Part of a small language model's weights.
Size: 8 layers, width 224, 4 heads of 64 (1 for keys and values), MLP 512 SwiGLU, vocabulary 8192, 7.57M parameters.
Training: a variant of Adam for these matrices, 121M tokens, 7386 steps.
Each number is 128 + 32 x the weight over its row's rms, rounded and kept within 0 to 255. Layers, rows and columns count from 0. Numbers have three digits each. The size before them is the row's rms in percent of the matrix's.

# layer 4 MLP up, 512x224, rms 0.0982, rows 88-129, columns 0-111
099:167151139146166142121203164102068179130179131165077182125126120113099133070092081157138104126154154127157146155099127096110080137104154075102137115146133176126108071097147115104106142104149119121110087078136129120111135188108133108067171100157105074149160172171109135115088135116156174088138129140175153075172163139043177136165137163113
097:165155125170147160092143167209147131132129062109076151151200143164129144117079096107118100161143131132123104116122142065146114202163150134178183091112140139145111064116141103135104128130118093137106216122111115184135159152093092153115073128107162124169133139133125136100136133136092181149066123154023124081182103108165123113127122187085
105:134100124166141068127111096106116154110130083181143153086190101108145084152111113124113207115156133182101158172148043110107102145114107124131126179090179158144107137084123133151109118103161144086157102118158151136130092126156190131173146133077101107121117090140172145105131134175143123191196138143109107161168182137093153151123117079092
098:145115177128129110181163147114178141105153094098155102114114140118126163183106125115087124156072137082137161133116146157141166134126119162141158112127106114116070033089239128122124154148160118143155091126136104099144117120120073155145132093118137165138108055160157236158167130083188135127113152111105130146137152160099091073156153123118
097:164157191146170144131156119060149108154121095138152068149117130163094144166133112138143157129118120150090104133190148115151106063096120208164148152104143163138140153149145123175169095047127113148109091156150155115104151137099152114109113117168128079036116112145148120074071098131115130148062163133170133159147141031144101084150097171143
096:106167137103133155188132129168097094181148108170147181063149108149138138183113094131196124136054116076166126168049110121114147122100118169073087146095208173130100127145145148147209127130174106129136142102121122142133128135114136126125106136069147126107118169140097105118123134059145094146112124103176144139107163155090119070160157050115
099:135119115078136120166104146140113106086115134173150132091136162138078099117076134135161100144137126134135169111136142075080142123113153187102150140123144146098102143136135060146119094042185180133093148117177183142160103100146186151133083084135179052126133162146097136131028135106139173055105116097119097127122125147175103165099132127102
106:145086169113121131137124143135116127150076130163171162059113082135112116124132136137141144080152118173088137083145150083060099153158086098115102154146116162153200162114123118155110132115061130106165082150131117139138140199214128121086127137144116116108095153142184124122132107092168115135140134106139166103114054093138171126094129096155
104:128149155183081051164094102097134108098160111167146217141083163093155167198115176142129118107150086112143075185106140138138133139096112124126139078131099142151087153139168074140150119169156150077158089141125147135127160134169119112128114115087116152162196189156131118133104136092202175094095169193090098125142123159157160255086159135135
102:073107079140137162080125146088177129185111136124118076140140136087112058097091117123146126115115135136134150065153168139146088131119133068134192171147175126179145103141162094139138091153108159142066179147115121151160121148105135161125204136171144106111101111100157072148198178171124190150142115152135123127134114125108099106129072123164
109:043122077178129097161134160156173056089068122129128140103060177137103134198118097130107148148124152126136142090119146123119117124168091083116134144120140201165137116187102144197081139135135149131087150141135086143158114137111147130130146141182112139138119105124188105161129086054096099158151116178083176120102165168099074150074102154080
100:126126152107045052158113133101110088112207133143119151106133157048112112094148155124112147110166097170117101157114134116055144119116116078136124113112135062105118093162137113170119087096118117156100173118160117113145048146080075106154077173157090143096089125181128135171166103064153157127117079133108132164152104156100117129082162083141
097:094153130159127071162139206159078085123136121124079166111099180124195160103143156158137082075130154147157109113101178126141167121118145143131155122183175153130124151100124158139104112150112117135129101156132121109135125203149162121070124132140122199137126108140097149094106070112156132139076109095148101143140180198101109134109122114122
105:100159156107113099129124154077100161108135148156166053142146149157176154134107130136157075167144148137070142127124130087143155142120145141101155108127095141121120113074137212201148107107136138137106099185186132181140128112086080120098158161113137132165131191140118107100211129137205135167123087161125102084146139145088151134159182075127
097:146125119158143149143150155121181099133149165155122126187157160134114173130149161144100118057106164146119057175177124130100113121158182134098123189094076117134104105083094094075128135105108132194091141102132203063155125145148097061142081194103113143135132183114178150141188151096120145111108099143095132113118089115137083104189149219130
101:106150188151137122143146102102108119182123141137183156167122106200092119136070165092147168108153117166117087087057131185142084115181162100175096129084176110143122147104062154133131120151109130076119109173155167184153172076064110189118173149133174063176110171144144141119134122115163131090130113146089128138118131121117087166130150164108
109:137188106130144069109145158203154140183143162107119095177165133130127146126095150154158060154205139139101153119113120110118152092137097120105117142120113159118160162137127132099149103124095179125129121174160116083184128100210155131114133127169124159172144112184123079098172126115137169129185066156142105141105126100166144109133095153064
098:102115156072138138168132157112110091158115124148161156117214147130139108168107144154124153114116144084184098116157132142092123103088087096100086158123066143158167137146114084128091138109127132149099114164148116178106140143157102194061156166108133130161170131114125183147152080080136154125059177171110107068106150138107128182154135139106
103:102171135177096157185118111124122145163093122127081134118141136158137184108122122083107108103114158100131128158082094110127115111126129158125193114082161153096087120107112110095050089140116146154112142129087068147145183094086137160107163090133077094122163122107099124080116155085150097133155118101129138170134168067125133077143180147148
104:166107128092155183128131102111150091069177128107129075125125134075163158127161087112120126175140095048136184131173144087095121099139143192086116105151156097172151116098187085149114085146158181176095110124089071128126124111166177101195086078171147192117190140098109208126115102136162179121169121129099141179125157210107117092091092105151
097:162119140182136138149131134183138167159074129108127166126133100104128124163138149112052106140075090117108074095170094089207087148085177099151152113141120102075094063109186144130135093078141179144066142146115168154118145173136118107089136168149158154148180154163140109080168159106039086128160169145059172113090175114149117080116173134162
087:103153140119167125162108181157160110102163126092123115150076144099171150138094068115087121112157110130092146156120138175100103107100123181134156129136145096152190131121154073189127119112142110125152121150115160141102069154146099178101126151111165117152142118152105138101059149163188113141163122088129108092110146146103159170114138083086
103:099173192094116119138117137141136129119152118135111087112081123144100182127138082105150162122145160077127128122045140122144124164122161132153116130106127119128184155176107085097153187112148158114144145117103106134123134175055132065117127062161134149158090112100113111122115098105124138148164122133106132139109082159129109073110118176169
100:110163104149090115144152105038109094018133132062130114142119103181141155101163137122151118156103167156159112168077141137118144099190131061132107122175139111169056156070130166117131105083120150106128149169108096200122116143087043082073093122096140118121132095169159141130157115081130130127158142140121168155116085126156172097159080173120
107:156129144109078085169133184155150097102218133153077111118163101107124161159101132125119116094163109125141146173131166129114095094053163128119118092114131110127085110094127133136115140175170094155128089141104131099149137078164107131227160151155130065091164113107123167151084171201101163166160105120181108125158144140146172121204139120121
099:158121103094072143154115119118147074143165154104113147155139099163128142197072085157162127119208059116165213107109109111064175149126148139133128135112143095112164119127125117089117124105106104159138140092108133183144173127164085102159159094105133140076119125127123148079100145109102172064122164152141133140127132159143128171074133130100
100:095118130185184193168117110092059162117132128119100138081120121064104099109102130113091191155099094124134140145123077039134106179162125166160144137129112125123048098152146115207180117087144097133177148141100153120150114143120099168130119131076132125143093098180129127123108144098130109152188113091122109108124139111138098141068146159096
100:166149147092116155133073116110129165124129091152068108082168153105080128124102132136099139103117086184143119132111107139080167145124138141171128142121126160126107143081042140099134108146114194134149146095090139122153146081113122157131128148089142110153165145092145101140163093106152123061126109144129120120081096132143121123117158140148
099:087124131116153120095111088120189129171137144121149110109077123079156141108096108189148050115126147094121088125134211132146127101126162086151154061148090122107123179178093159129129177212126123081112102130148099087168135064086114089135111182163137144070120134150114171170155149108125101066108073117087146133155126174082163111150108158179
106:154159150109105116160121137125156118177124145094196177169130125158129188055096184145130129142137117097199171192097148141119095081131179109084159118165097159102117148124117163125105135112116159089092084073103192142091164148131151112120092163153099108142145161170154179151139082122154116127103133148141105160110112144145118123127211102105
102:145078145126158119092144143100105115135104139130169138139142095149081155115135077156163155137151108125093143122126102146137095123060127124119193148095117127147170149124183146142130171155056075171111160129155116189200105134139175068152177136163139107116133136114092068133131141104119067109149095089163105132116124105124097142111166090069
100:112177151158156050186146099167163129137092095131078169101128164160110112187180148181078131159039117160165154100134072107132124125137143163130233125099147127136177093115136119104138112143071122130164161163116144097142118131194128092089119140141131124128063142115090104133135132151122100113096127156137150128072116165108127201133181182097
094:167153096138175138124120109134174136133094147101177098116103120070161101143110133130107158138125160052192218165142189096105135136118101123134150170157136144069123196175190113108173145130075172147060103115067087134150054168122078118155086114067117154141134117114112141124144092106040109143119161170129129131151177205149124107125104143113
107:111135110130167165155161109137146146128167176156106179159126131128106127172151159158096085169142075152148164162146166094137107144094129097155141074113176122152105165130079068113121125136099175104085152094131199125143204136146151148135133128125062135129142111081078140193081184114172121116108158144046161111110102113063124165124104170110
099:164146092196153110123142113113178100188072123144043122177201139095132097146186162173107083146162130115101134184128212111135083131069122216183154109124140081181141158073155122175137124141182109158147134166080126141154106109136099130147119159125172149096147173098154090074146146134072108107170188078057079161098092140144100112125110150094
099:130044103128177163127158105143180159157084119091139103135149089099149128134144075107151148178118147143166154135116112149095094185165143147121123132119144139165148185142083139121111136137119156158117104130119161090148138156106103071097068187161144152126094134092126127178128139214096131134144177148135052093178109170116120077180069142129
099:093132053173153060166106115170148092195122121127086134057096076080125130113168184102148114071180083147111126133138123087107082083118111138118124106123129124110109090118116135133045133125146132097114087176129122147137128141149167165195135163133087157140165160131145144101128138117142096108168101036058092129108139136140147130084129082154
099:127092154161169190120121093089176164144107174100122177141081101106136135168117174176128149167039172083135114054148130098128152142123146097129131193146156174127137139115065085152108103146055091111141177088174098146213152119128116120094110108162198121155113164119116098076144165152099150100150100109039171101118130119112065086108165172115
102:111115166095162080107127148080140094123121135149084108168145111182126134077146107144126150126091075086142066107049114149175067155087151105122157133143090118144140103146109082131155146100089104165090110130147146114118068065085159131139091136135175144075121174205128090163147157152081129162084108136161142143094056113110097114125144145139
098:105114115113084155110162117156126119124162136127128156121149095093114123145171117137133113137172136115098134155177089136088080163130187122152165098162118116141091077107124148107086126180093207126183159176089149153132123164115107122145182199177098161114102110122117181167100121135152128120157110120168119083102087130208136135110100152085
103:119101148115129171200135111106179111085151121110074179140147107128132108165147164193110106190164112131110136191080099138072166140127184137154099140091116148110131109097159095136132166099122199142140121092098126080058127124061127188155098134142170170123188129158121162136191191138126158137140136200181159150098168117094110100084083122100
100:125123043129110155179103107171111165122079133145113105125163117078076094155131170087104142105140142075157115147138093110079078147141111097069145140114132109079128128106184151151103133090123136147078107165139175171182098136150120158132100096099194146149066170161140187112131096158077119172099172125091122125174132133083097093126155115092
# layer 4 MLP down (transposed), 512x224, rms 0.0926, rows 88-129, columns 0-111
100:151091146133113165118152146126097115123144255131182125130085147112074132143085145083142075132174153153105173124107153159178138154114168122137114152140148099141097158184080088104120164113125127125128193107081104139126124154136117131134119120151084157119125127110064155102205139155130134131106148113111107079063104127097128143168152139139
097:149098092080128141100186140125121179151146092096126136133126159049132110150114132134106107180138120121173152069171188064080138158187124103089154100174194130203102133133108146130106149119140173087137142067120105140104140174105127122135165092152105155110169072103138106123102160146119130142093202179085116075151125182088170068128125191142
098:082120086103112137137133093146117105136130131108135101114077132117135050125115160129176117147136107135141099106148176137173126109145140142129149086153122112137128139117161157137093177101100126118111109109146138151199111134062138163157130126124088179108142159096143138134154120131118128100078125115105128129092100132084113114089139118122
098:084133186179151138159142093057124120112097084110141147083118095180081165143073087125123123149150146134191128114139123164171060112096119115119133147126073129108118096094126183129100148136102111102115092128166084106136101089161146105190156102148137121106137104070124124101117096135106151122144102170091145144094078136110095178102133099144
097:139063163194164131117126138117106130136144099111143097125148126130101163095110182159123078115112159155153132108138137144125067098172105133105147140115071132123118103150114097119089161157147148147147071068136130188138135122063175058114170111165135135148124116052127125151169135188132065106112122196122157167139151132125136140189150137153
097:104102161157109144115055116078103147126149102105130108172171125171152145100099110107099119115134085158165125167088128106096107085128148102060096154075121133114150153145106138134101160092122119109153153185117149101127117132152150111117110126144122098148118202153176086178073159100136189093128098101142113104125152122074142136108155139107
099:104127125123135116099155118130128125138121086096163123140108077179069155123127123179175111124117127092130154146092162192130147128107169127031141162112074117144147192099189142088091193146132116151204115089177137150084114108126173041148152128138137095117156078116122075173129153158189148119182135108169118129161083134081160168085082155149
107:184122118178090103115074146087162181144128116151189146144128149167108076143125194129149151161131096025136160180126046140138126118080087121125128126078161125130154113138113083143181127196193101112120112116060138170116098145119079133162118099092140161129121094127056139103127175075105139155143113106119120131094157133065132158163123095092
108:115133113112120100175182122144135089089121165132115054126129076119140105135115158127149109129070118111159137093119093124214094112195157172155119137141149143113093093151135122175183139134134172124129112139108127143192137114172169067147139103161179075058146110103108102177111161088154111100102102180109131144111128173070122142151105111067
102:155118087197142135123129139103103129136183190123101137125122169101115126161075171198133108192121134184104117109165157181132170165163177172131172153130166142152119125092123092137109099154094143217114131198149075131123133137119149172118122135142079096154157123105085135164157167090109132088129078118088112087091080153121113080156106082105
111:127164111165098111153123093108192177118105228199159120137087157092139112091171150164103129150089193115125158115199173123078143117202108074161135106119130123128104137092144166109083149146118094100105144145093144135182153131153107106153157074137142129150143113146101129138164174138116121120131119094181127131087122080135128166132110125161
097:155111112098197178110086176084151054166112153148089114100119151118133123117125088102120131145178123082115139161066131144137139147098133170173140149155082146154158142189137210150203099067120072181140128115114131128145125108105113081114130128136123096144145086125087157121125125195115097109095076114105114100126114113141137094196135158158
096:133128176087154141120169126115088118178155157144117143111112192131127133198165106136096154123101078136061081102175109152127170152088156159089139133151134127117155129051107135128146088115127131154137108103125183146079075116186140126186107108163085113196165090092140104102149143098136182157199129162133087112088155204165082117163123092097
105:112120144147114091130026140083148170139101153154123103092125122122139137087109153133157153190156137128122159106079094104099114118148097143133148121103138129127168118141134116169113112154190088117129126132080119185139079107095124088119089095108096114146079106129099176078092014154159117123123121120140153128137117126128112111144140150152
096:081175174122166040124133136176152161111141151171150137136078090191128159098176164198182084152142093151123106096117130145117116136084162172131142163117117124130125128115112142118164140176102135106206160164078102130129110201147095143125164111127160120093174127139182179177141142111172128197131125119082106134103126140119060137075125114155
101:057147126115107081119107145123156146098141137135155158159189141146176103143139106071106128182119159175076088104153097118161095168157124116088096150115142146177092169169143161119095189096110101121122086046139102178126146182040131150129120139086154119120114104123146095172110135093158108140124086145104083069093089117088108155146159128191
106:176177144112177123097085158122184114178112157122144088130166107106102088062157118166091117071143133112170108074120164157109120085176129135102137114154115196154142196129166097147124112128140108134117113186173121126135089127130086158110116171187156154137164132081111082098136123060156158064133106140115177123150113103165138106118142144140
101:087101184076105113086217109131091116116170136139134173153102123062120125108087103121122137100097128141100154084158154127138093187202173128145178107108140139135084054103118093118118092123118122154164147094111149134104156112126118121120137099141106200116153166069114075146144152128110183138166123095117123090126109150101125082095144124105
103:126114121172121068147110071112169183120132189133176089148094192108084120074105150179104066101130129133132135140085131126117110112066099110133123083104108097114103149183132119077139191158153117120104089106181081126146110101133140109107102118134102145143109111198099131214230116168156121138124167105155132103082105158121186165097093168131
104:123063102185083164139159138133146158179096130136117099096128104092147161148097139131152136145169124112116087134156166149098156107110108122080081116113131103137195118108140148170195124135161130145108128152099132129117141152090148105160118182137193166101162113050083211121117146113113150085134150164139105149123111146075203154126107082135
098:147151022126131110071091113138114171147125092152128106127122103069095119145209153159118096117124140086148100176171171111111167117081156170146167145084140107104121119123076125184145058115153110105119102113089113100171102138089141123121154129112109154069162145107161173156151064123109099136133107111111110102180194158061126151133144102089
094:055083139115134150152147100123175175117112133138160121105155126071132135168169114084134114109110103126117089127138116127123124111170132165127053169100212183127102098112169126137127146123156155125095090108130088126130167108094181122159161147088160124139174121172168143122119189135115095135151190142073142132119120160106138165064151139097
103:119110140132161137086161153120169167131147137124143140102139071115164136150115121118194186119111156163103065168119156146170152119105155136114145147108154055068158124127106110175206167117150217121154108207149103074117166105141105165096115137141161130135156179102195118181151134123124080093186097115098155146081151089164103166177092138158
100:136130158092168167158140099148113157057144205163137138005132138127153138141093132148115132075178187141139159073115077107144156132126085135167104118099138147135112127130043146087159157159154131117131082108154065146131160152126145121133122073148125122201150099077137125132088078149113120101105090149155154114124131128121132165128131132116
107:179140149104130126159144096072128109108142230165140158175150111160162116148110115104072123142195162169142159158172137132129125079107148068158170201149167145120112170109112144125158076147110098109102133094130193176179154109168099163135120127127160087096045165078096108123112188102143053104112100098127122119136117155179108099084109127108
099:097097087095069168140099125121171118125116118124167136087163137133133083134047138088091179167160171097125199196141143125124155116197115157170107106127122119144118142132133138135168068141120166174126155124091120157124075079109184097132133132118086114134113159137153170086107160108093137201130169134098164146124159069090186086157119111118
102:126068113074180135110107115041163150129115081145115159140069148148114145100123185130176130112122100153206132115088182120139085166184193137152173166138145088128095141116144158126137098151108139127079111165102119106116143130164112151114096177087161086076099128120084083153126137166174086166128082155162157112128105123160116172067060124133
101:153151120126159085157081180110187185117133104120100109137143186145157149136097137149127080088051104188177139138150132128094157151120028139123154155170148141122131119158116163129129167170106126084087214153077174095110134131184108092153125140115123103178143103162160128091130134156079178134106094142127132118155092171133133163157137121148
098:133107140120107179079151144187132192193090131118103113148149131139141104143080129139114170171169134097137150129061120112115188102107095125151140033096134173126174083104085187180106107112132226138102135083163165144138201162128134082054133132106192111116149142133076134149148085115066173164142169172086104139115141094091166174171108139147
105:156107087105139174105147139116075163139149196159137111086135145156089094119124088168122062174126139113140155106130139132094163148075144127130117105061111146029108168116160089132151120150094160158128135090156162130136177179112132124199125070141126082155111117138098070138127043118128155137141167116094087068126154103148194140145068139134
100:125146069115148130108147139108164079194100100085114164128166123159135152113171113160101152134155121150115123108139106214122081138155200142147168142115147080156162187095101159133090096159085118146099164109117113103173157070123118099133181088172125146114113138109201119099106144095129093143102137104112105070149106107138128056108173124101
098:115118137068141123106161102148168162130091082132063181136055179193126146091131204092105131174143157170091118160123056093181135140136123148132156162069150119169187117112170130176125083187137137127103134124110148155134194156124141141151096088117138148089150131094060173120116151140147128098179124131141122114128108108108123137172113129134
097:167090196109175158139121132129121169166080151042152048143119079120132096121106153164102078140122195123176119118128140059163150122153192144112076153084100178142114204108113124141126062181076120183128154144123142142080111119103119124137089118129135121210066105072188121082151131112131154120118084139130084064114117171173115134114159117164
107:139091148148125167078174184141159104086207140129118136178118139126087129151127099134073062162159099110114101105187157095154129134088075093171134126107159093096112086156155075098113077142086172108148156198167125103145149145107089125107100169114164091104154137128072144109154105047201105131129085181113172061150089041113159126102082181133
100:110118142150099121137136111127132116120106168155106135189159134171173112080169149123096117145102155122169167095094148066126147139120155166136173142093103117105107155194055147099102140091199080161131083175150122119135157132133057180140104086155118128169099130178138122122163136134075071032120147104120144112183070112102202109144115125174
100:133160047121155103141177146084144170058107087123208151128130167167152119131148117100087092153114088153224105127047093129121152132103100207172126153172158126120113118100094128136117138104149129141083139126189113130147171173118138124105131158147131149097115117136176123116189130125111181102085152114133122096101111070174127092068087093125
097:154112133173044137141116189137179153122150079102164151211154144158050177115108168134116122102135084092171115159150097151172061129103105163183147118130122164134093123112123160177130100140098191141091105130101105115105167139117176092136106157125084122110121134169108148195103105078152135127134142150093136122084170108110119156162134128122
099:149172127121097122131189162150090150090177146140133134110186139100094074105106131078111145157106153141057142139174142116073200091108168120177109069097096117201128134087180142134092126121132146108161076139133148125139160102115092091098145181097123136147148114127137117121106101110146105128165176131147126134150146104126120127152136124143
100:158155143133129109081082090078120114172138086136108123097118076097178145038144074129158148138080116110136132135107138126116100155146141135164112152136099179142161136075066130188141081141137098157179029111172161104120128080116098137112154131127166136186083142138099100148120158125158139111185145160108118136107153124115111104155128107113
099:122127077117153054138111117117113136134156099147137115133157140129141130166175134116069091140178162135074213130245121192150121089089111118093119156104207165145122102131133074150160127116146120106183117177144058138124185190107141104168124159142144078080154141093141161067124185146188102133132109163153142147186143114057143127179146126089
105:119121134123123154119056130123112211106179115142116152105170101121188112125147084093114121117147149159152107173078110164072153153095099155127120126115080126128111091095123141112159126173196089158171093145082096154165069074073095128125161148150147120130151116087126140145121162128189086140191149135111134186117140117138142114200102153119
097:157115118161062212115077160134159058104128086088111135137137123162168145064125167146043085118153170134086068149112146163174156194127118169183165111125118171150094121098125145125136107125175141202105142142155169141117155122124098124104160092151068184161154101153131150158089132100142059084149072130137073178129117066155111102074132122149
# layer 4 MLP gate, 512x224, rms 0.103, rows 89-129, columns 0-111
092:102106110154160127116108100128128075152148121158124171064162086048173112176163137128156144147063163092158204126152161109079189183119113100113096137116158118105089177146077118139166125105095140141142114170129076098153104130117114125054143183125196129083096137134104085152149138166093060124147164106108086110098090126075128122101095138155
095:118163131093123161159157124123162117170151164097114104132054114113137102123133127080184170139104113103180115098131152065174147133119154103112163102168107112095169134125162192180106094102130120067088135074116147103167118148140128141195131084154171163145113156119124107087158114123153138089093052095122121115096080168113119169084148173116
096:138163176053133135122143101108067098177156122150155094079167149088093065109181181115120131089168130170128138173079144168150158124097126151155093146153071159118181139120116161189119089177157109105143134080157190162135160123089161134118119089112092094119108165149167095102083136091100153144130185124043195180118175074136130161165158093130
106:153146140174142138152125165141088121177085130101154161086101087156145112085128163105107113198113216173126140105140118156087130121104145148124164090130119189167166099158085184189132133100123107110134162151170131109161143114053113058090155158097160172147109125103071097115149151136116143118148130126118062150119108063132088088116069107132
095:100111109188141168071152138108072154148092165077149161149131151121121120121146105090104166210205140149121115177114146118144112131075050112108169181159090141102169164136198147151150110143121130122122081166139154187167121073112110146109088126131124116115035121114123135069138135077117097110112152164100084184109181112110140131113115158102
095:145135153166158095151135072150110112101146152123097101133124125119147124209119164103161121159119142133114110151161102149148152135146176153109173100106184149158124105158081180160137159154106162110177103136140045093164181112100130116163148162114170093073140128140114077110174115101092112210092096119101100140119077090120171073124157083141
100:141144124155140127126146136156121172067092102133156101113134141117120141114148183193134157141107119107136120165111117101140103092155103106139148170093118088135125192175166149183148171146139040108075151169187106114155128150150082146093103160155157184087088076102155125123148126136108095212126118143078145155103120123150176114193141101095
109:138146154126145151143167134131134071102140058107113121074192148171089123050098130133139129192175219128087115180127114104104177148194152053180127186188067100119161102150122092142178064109142160098163131113149129088092074133109101127176140137089113131150141132127100159153176188111167113081124149118110128138100122098102132133189090130123
104:150176197155130162139088142103136093117172086114123184143172159164088146109135167164120115129171152099116169117124134103102167111125145171145121087150091119122119119107120151170103129106122077090185101122141054107162078149118132168168118175179085136140156114078126169167145184132109104156125138062150111139076134087159120139133128093089
100:158211094192180106061119175148123108148138141078201137128105129076139099112150136105127142164205141135187106108132128071140100153165124100105181168139130119153155112109136089102110134151111124103107149117156130134136134133117082137114164138117117140138114093138109109108170174137101124151153088127143117174126172038092117086124082136174
097:129161146132197176120136120152075201154112130076135159136132091115110120103099085147103189145109194139145125057155113143138161145118142116146055129096114157128118139122099096094156116134184159122090090131158113181140108087098083163170160194076111152163109142074085134112178182114122150124088158117113076105075177126108107121152072155149
100:107171119185109156102116114111121160161059128159081157098099160090095142139119134140150086126137093148152107102074110132135155117150101149162157106188170066110155150178117152154144103116164160115112131105092085085163139131130150146094150110168097158114124027093037106123176115133152118155119112088143200124116114157083164139085082082123
102:094167085123125108156206093157102118148077170119109145170096076134138093125081093106138097151137132096139100118066154140138132111126164073084048139151090167088151156183151111168147102102068120140125136147179194128125108071178141191099081131202128093121159107180142190127140079072126121140131137127151140123152158107114155160104116154161
096:229068137114118111081163123119184096145118114113134122174196085130173137092202150158098154099123124173155147118119144089065113092098177092079181175103091102168190185093150154143102123162140155109115144127138153185150142092152144115097135139093159141148093209087193123129124119137128123134086121090138081131090146106098062084170172138151
102:138144152166131128132134162152060117106098085105142171185156107114149162167092080098156129171133139106203131118085091102104127164170131143183158158143167102149110124135159174139147082181113174114045066081084135069117162191123165112097047108144121117139130091118139171140137096166118136154101112128127133150169116130166102116130121069123
101:145078171140113125093147112038133108151160076114139128153108129173143200165105154130120162089134136170129139139120156148211147173105149131144143203163091110153128177092098137145125135156136125153162104107134174190131144174103120140146153148079102119139133139120097114103136165088137130125080141121148115172148141144137183141147158150167
099:085122077186131128120132073128118115120121114171105098159112157074128174106163105159129100131104134098135138101104078160141130212126186144192110135121098069120090145101137164101161169118148055126178144166113130107097150139159143172143090115134127177101108138123137082088195149120123098105142100111168122139088122081090136141147109077118
100:140128131093135139129074124141093134112121122120136125148064147192063187154110145122099199119107142138171108082112185153138132098102098136170099150067119100125081139105135132133115117087108132095172097111154101139155118068166133089135115106124063181097120170107159092081074109090110145096126147053180150184123103062202085076142135141118
104:069200186146164128109161102104086087179147103046096113116174086106104164078115135152121104116186183132147148130109137157131113079080161151112127126124077161052172167176142081162140092136161222129125145142156178142108128094120185083147124160090094100133136135153163113130152112126106203123139137092089155134126161116129135136109144060144
094:119124139116154130113150132075082149146244094135115113163136115124116144135136086173151094145153133196132115154143125099110118139194176194122195081171117166151126096113126110130092120123109138151134088140128123117153143063078142172118101094175151164116115147197134106128106116089100132158095119093116127115183098129150180098114153139083
096:143149162105197146088130182129168084142085072061174137146095136063141153091115084119125134113126176116100132105095166167099134141160168156196178185163089136126172151135112122102130054093127112101124153132117142131116024174093120085064126126099123133155101132120096121058194125168133168112162089128137091179125153152154199103131149096100
099:150150142144187131133152113114118102123124112146131152127177095133133231090071127136059160151080127161116132111191184171078148113167094101121147097134109180110154090152140109075095100158145124108130120158162136141226062133150074102127122141167156137156134150120110128098126112090224114178129090131117104180062144115123128082084166108191
103:152158179164132096106113162038073082159132118108192135170101162130119174135087088127126103112129149150123128144132117091133164120105107180103113124163156140122111181102133104191109104086095177177129116142109121147148120134076129063119122196161103174167116102112132150071093068077087172083057060094066108162145142116102155116080092160151
103:123146076140151092153123109086129132117109106105082130111121110101062178123119110165147141183102120106156114101090143146042096093105121132111209134139161119123121121178167208234080125085038058110114127181154129088129108150140127147084152153160135068126099120117125161096069128154051150135148093142044137137140065114112173132146131045091
097:142094161123146163106100131088102159150149127178144131164125093174149139075111116139121128169109119105121131076133145139126205111091122144139102142119147194096135158119077146167113101108114102155147088140152136126109121101152178141154163175101110176120103161088112137134060182077162137152097118110112079188126145155184156096191135105128
100:185204114169096146125119097121081098122122085110130151085152138109154189169103091179172150104176122111137165121124126147076099132137163128107091114155139145111131094116126099152159142200063178148163077128114116119159138086096146074130137149127148055117097141126097162056187089137108101133117173085044099123097103139150070189158084106106
108:138131155152140181087155112074116095169083100073125169158163105184121157126109133160159138139162169146132123155114158056090166082155166111118163159132116180074154140087122131127140081083138110148130145154181142130090053140124157163151157160110124135127112152064169133143139151096160112123113175146116101189107165123204114107170107121189
094:078112139109141071161136155127092134165100119140132113134162167149158086124091088132164132114130123107138137151133122150119129139067102161139142078131061088164086098166170126213076138117098099096108150114145175152170126133135155166167084075099109107145102142145115126137093107094084062092032113097120163144172117127113133111115174144146
100:102128152096141116125131146127145187125075123116147077120117114101092135179143101132120098140146123115140114131101147069123152089108125129185152208126136131136141141226124088146154120163070130160092139094134163145161163084209105150194073115174128078141071102118113119109112132122133143139124134189132149088196139131092154136141103158179
108:138160151145130190129154154067112061104127140105093131173075187172146101082148180128109095152100176069138159157136172107114141161132162138122086118189065158103142090162134126163149050152123135122109102093172091121127132177114133124147158104120128125133096121126178116078149127066102130088111120116154147113131200132135178174129116082152
100:125148078130152145131124101169120088093172058127098164149163136119079156160137147186135115146155061149172101146101123135156137110162084111132194109115129153162071133092079185139136111093132137123124186146103118091154047048130122090108138139157087159221089124155088132100142160173079138109114098095104108143116115111129126142140149117113
099:128128124118109150106146121139085094150129117066122180091099190175152134130072116185130129127113108151129138159090139192229194113126182140152127157099075115148111120146136180081113108039150121208128134120216135164117179084129143179089135098175079130111095103135148142108187123108147119128118142092201106165164153121135155160147134136147
107:169088143095166117156124114142102065167166160101131115114102132117140206119133076176088151118163193071149151087076114125099188158119162136116091154123072186129211180155142107107162120133134106086117136060146123209175125098141116118148131121145134099107107194044115130130168119115165155052106100099172107178116118066093103079120126129145
100:185080175124138134085085068140134181097079150122149133153123076146089168125108116144080182136116166107154133062215165129154113033111133165136101195174134180102129182118107134147121100118083136132082090087168136111138155135140075076150119171150156138121157197099059117135098130074178159137126158106147130186105187103163099118128101143176
100:159144231148160135071087125093075085118150112097090146122137105095107136057122155162134106160150180153134132120154183103141183099144137138153152057128115149082110086149131134162095088134114153077204122105080095104173080136159150166122175137155125146113171110175154140090104113087162103100114068093102163179135174114163137133093120155163
094:145187132180123154098166143118126099128128113103107152142194181061117147098110128130143107180163126143138149112150133141112100204154120161158121239141135158146148138163077172120120117124118091142097158123081130066119053122150101117118095166125112136155103072105134166161090151118195136123069104070147121126166146191139106116111104166109
107:179129137124169185097143121136125177110183149095198124106150135080141151116148092148067146217129132129096209137092123140119192148122182091168183129090100132151134099100140150147101126139123192088071156130119135094188126114095061069115086118099085132183127179125117119041134161112131164132141140099099080182114176106210102083124117172092
105:129178066123089162103154209138104198129068125086108129143099157120068146164115119138180136163199116134157129097108142092150099079136180155135126137193138106122105099143192150112111138173172135126110153169142141125197124103027094165149189064132147113154126148072101172141169092117176143116119116137139124129105170135115182131167102133122
091:170182142116100147165136119135121102112066086051137147145137187136107154102136113165166218141156145119132105131079166044043155157162190200186119129163084125111105131181087174064078123126144147117121152142144158095154063146107126108090149098147151117181122130121105129158117094121121139115111102108098174107108117167163210140133117135168
104:171130145139158159098163142128122120131112086063135188106149123072116117094149099090213128121132157087116176136155191178063131147129114158135106110119073147134112133156125173134099126105137107107133154140065076088097120115108164152110098126127161111078145121166141064068186140140072125155127055139123091106114183143092116146134074158154
093:181126171136128121044156085101117093114110162124144189148109103153185166147170170116140131089143140112202112088102155121139122076130137075101033192137127105153133146139087110075127153116087181080146126106089104112096187148113146143135118100133146116065127117105152115128102192152130160120128144110146098140118158107124111126117091146168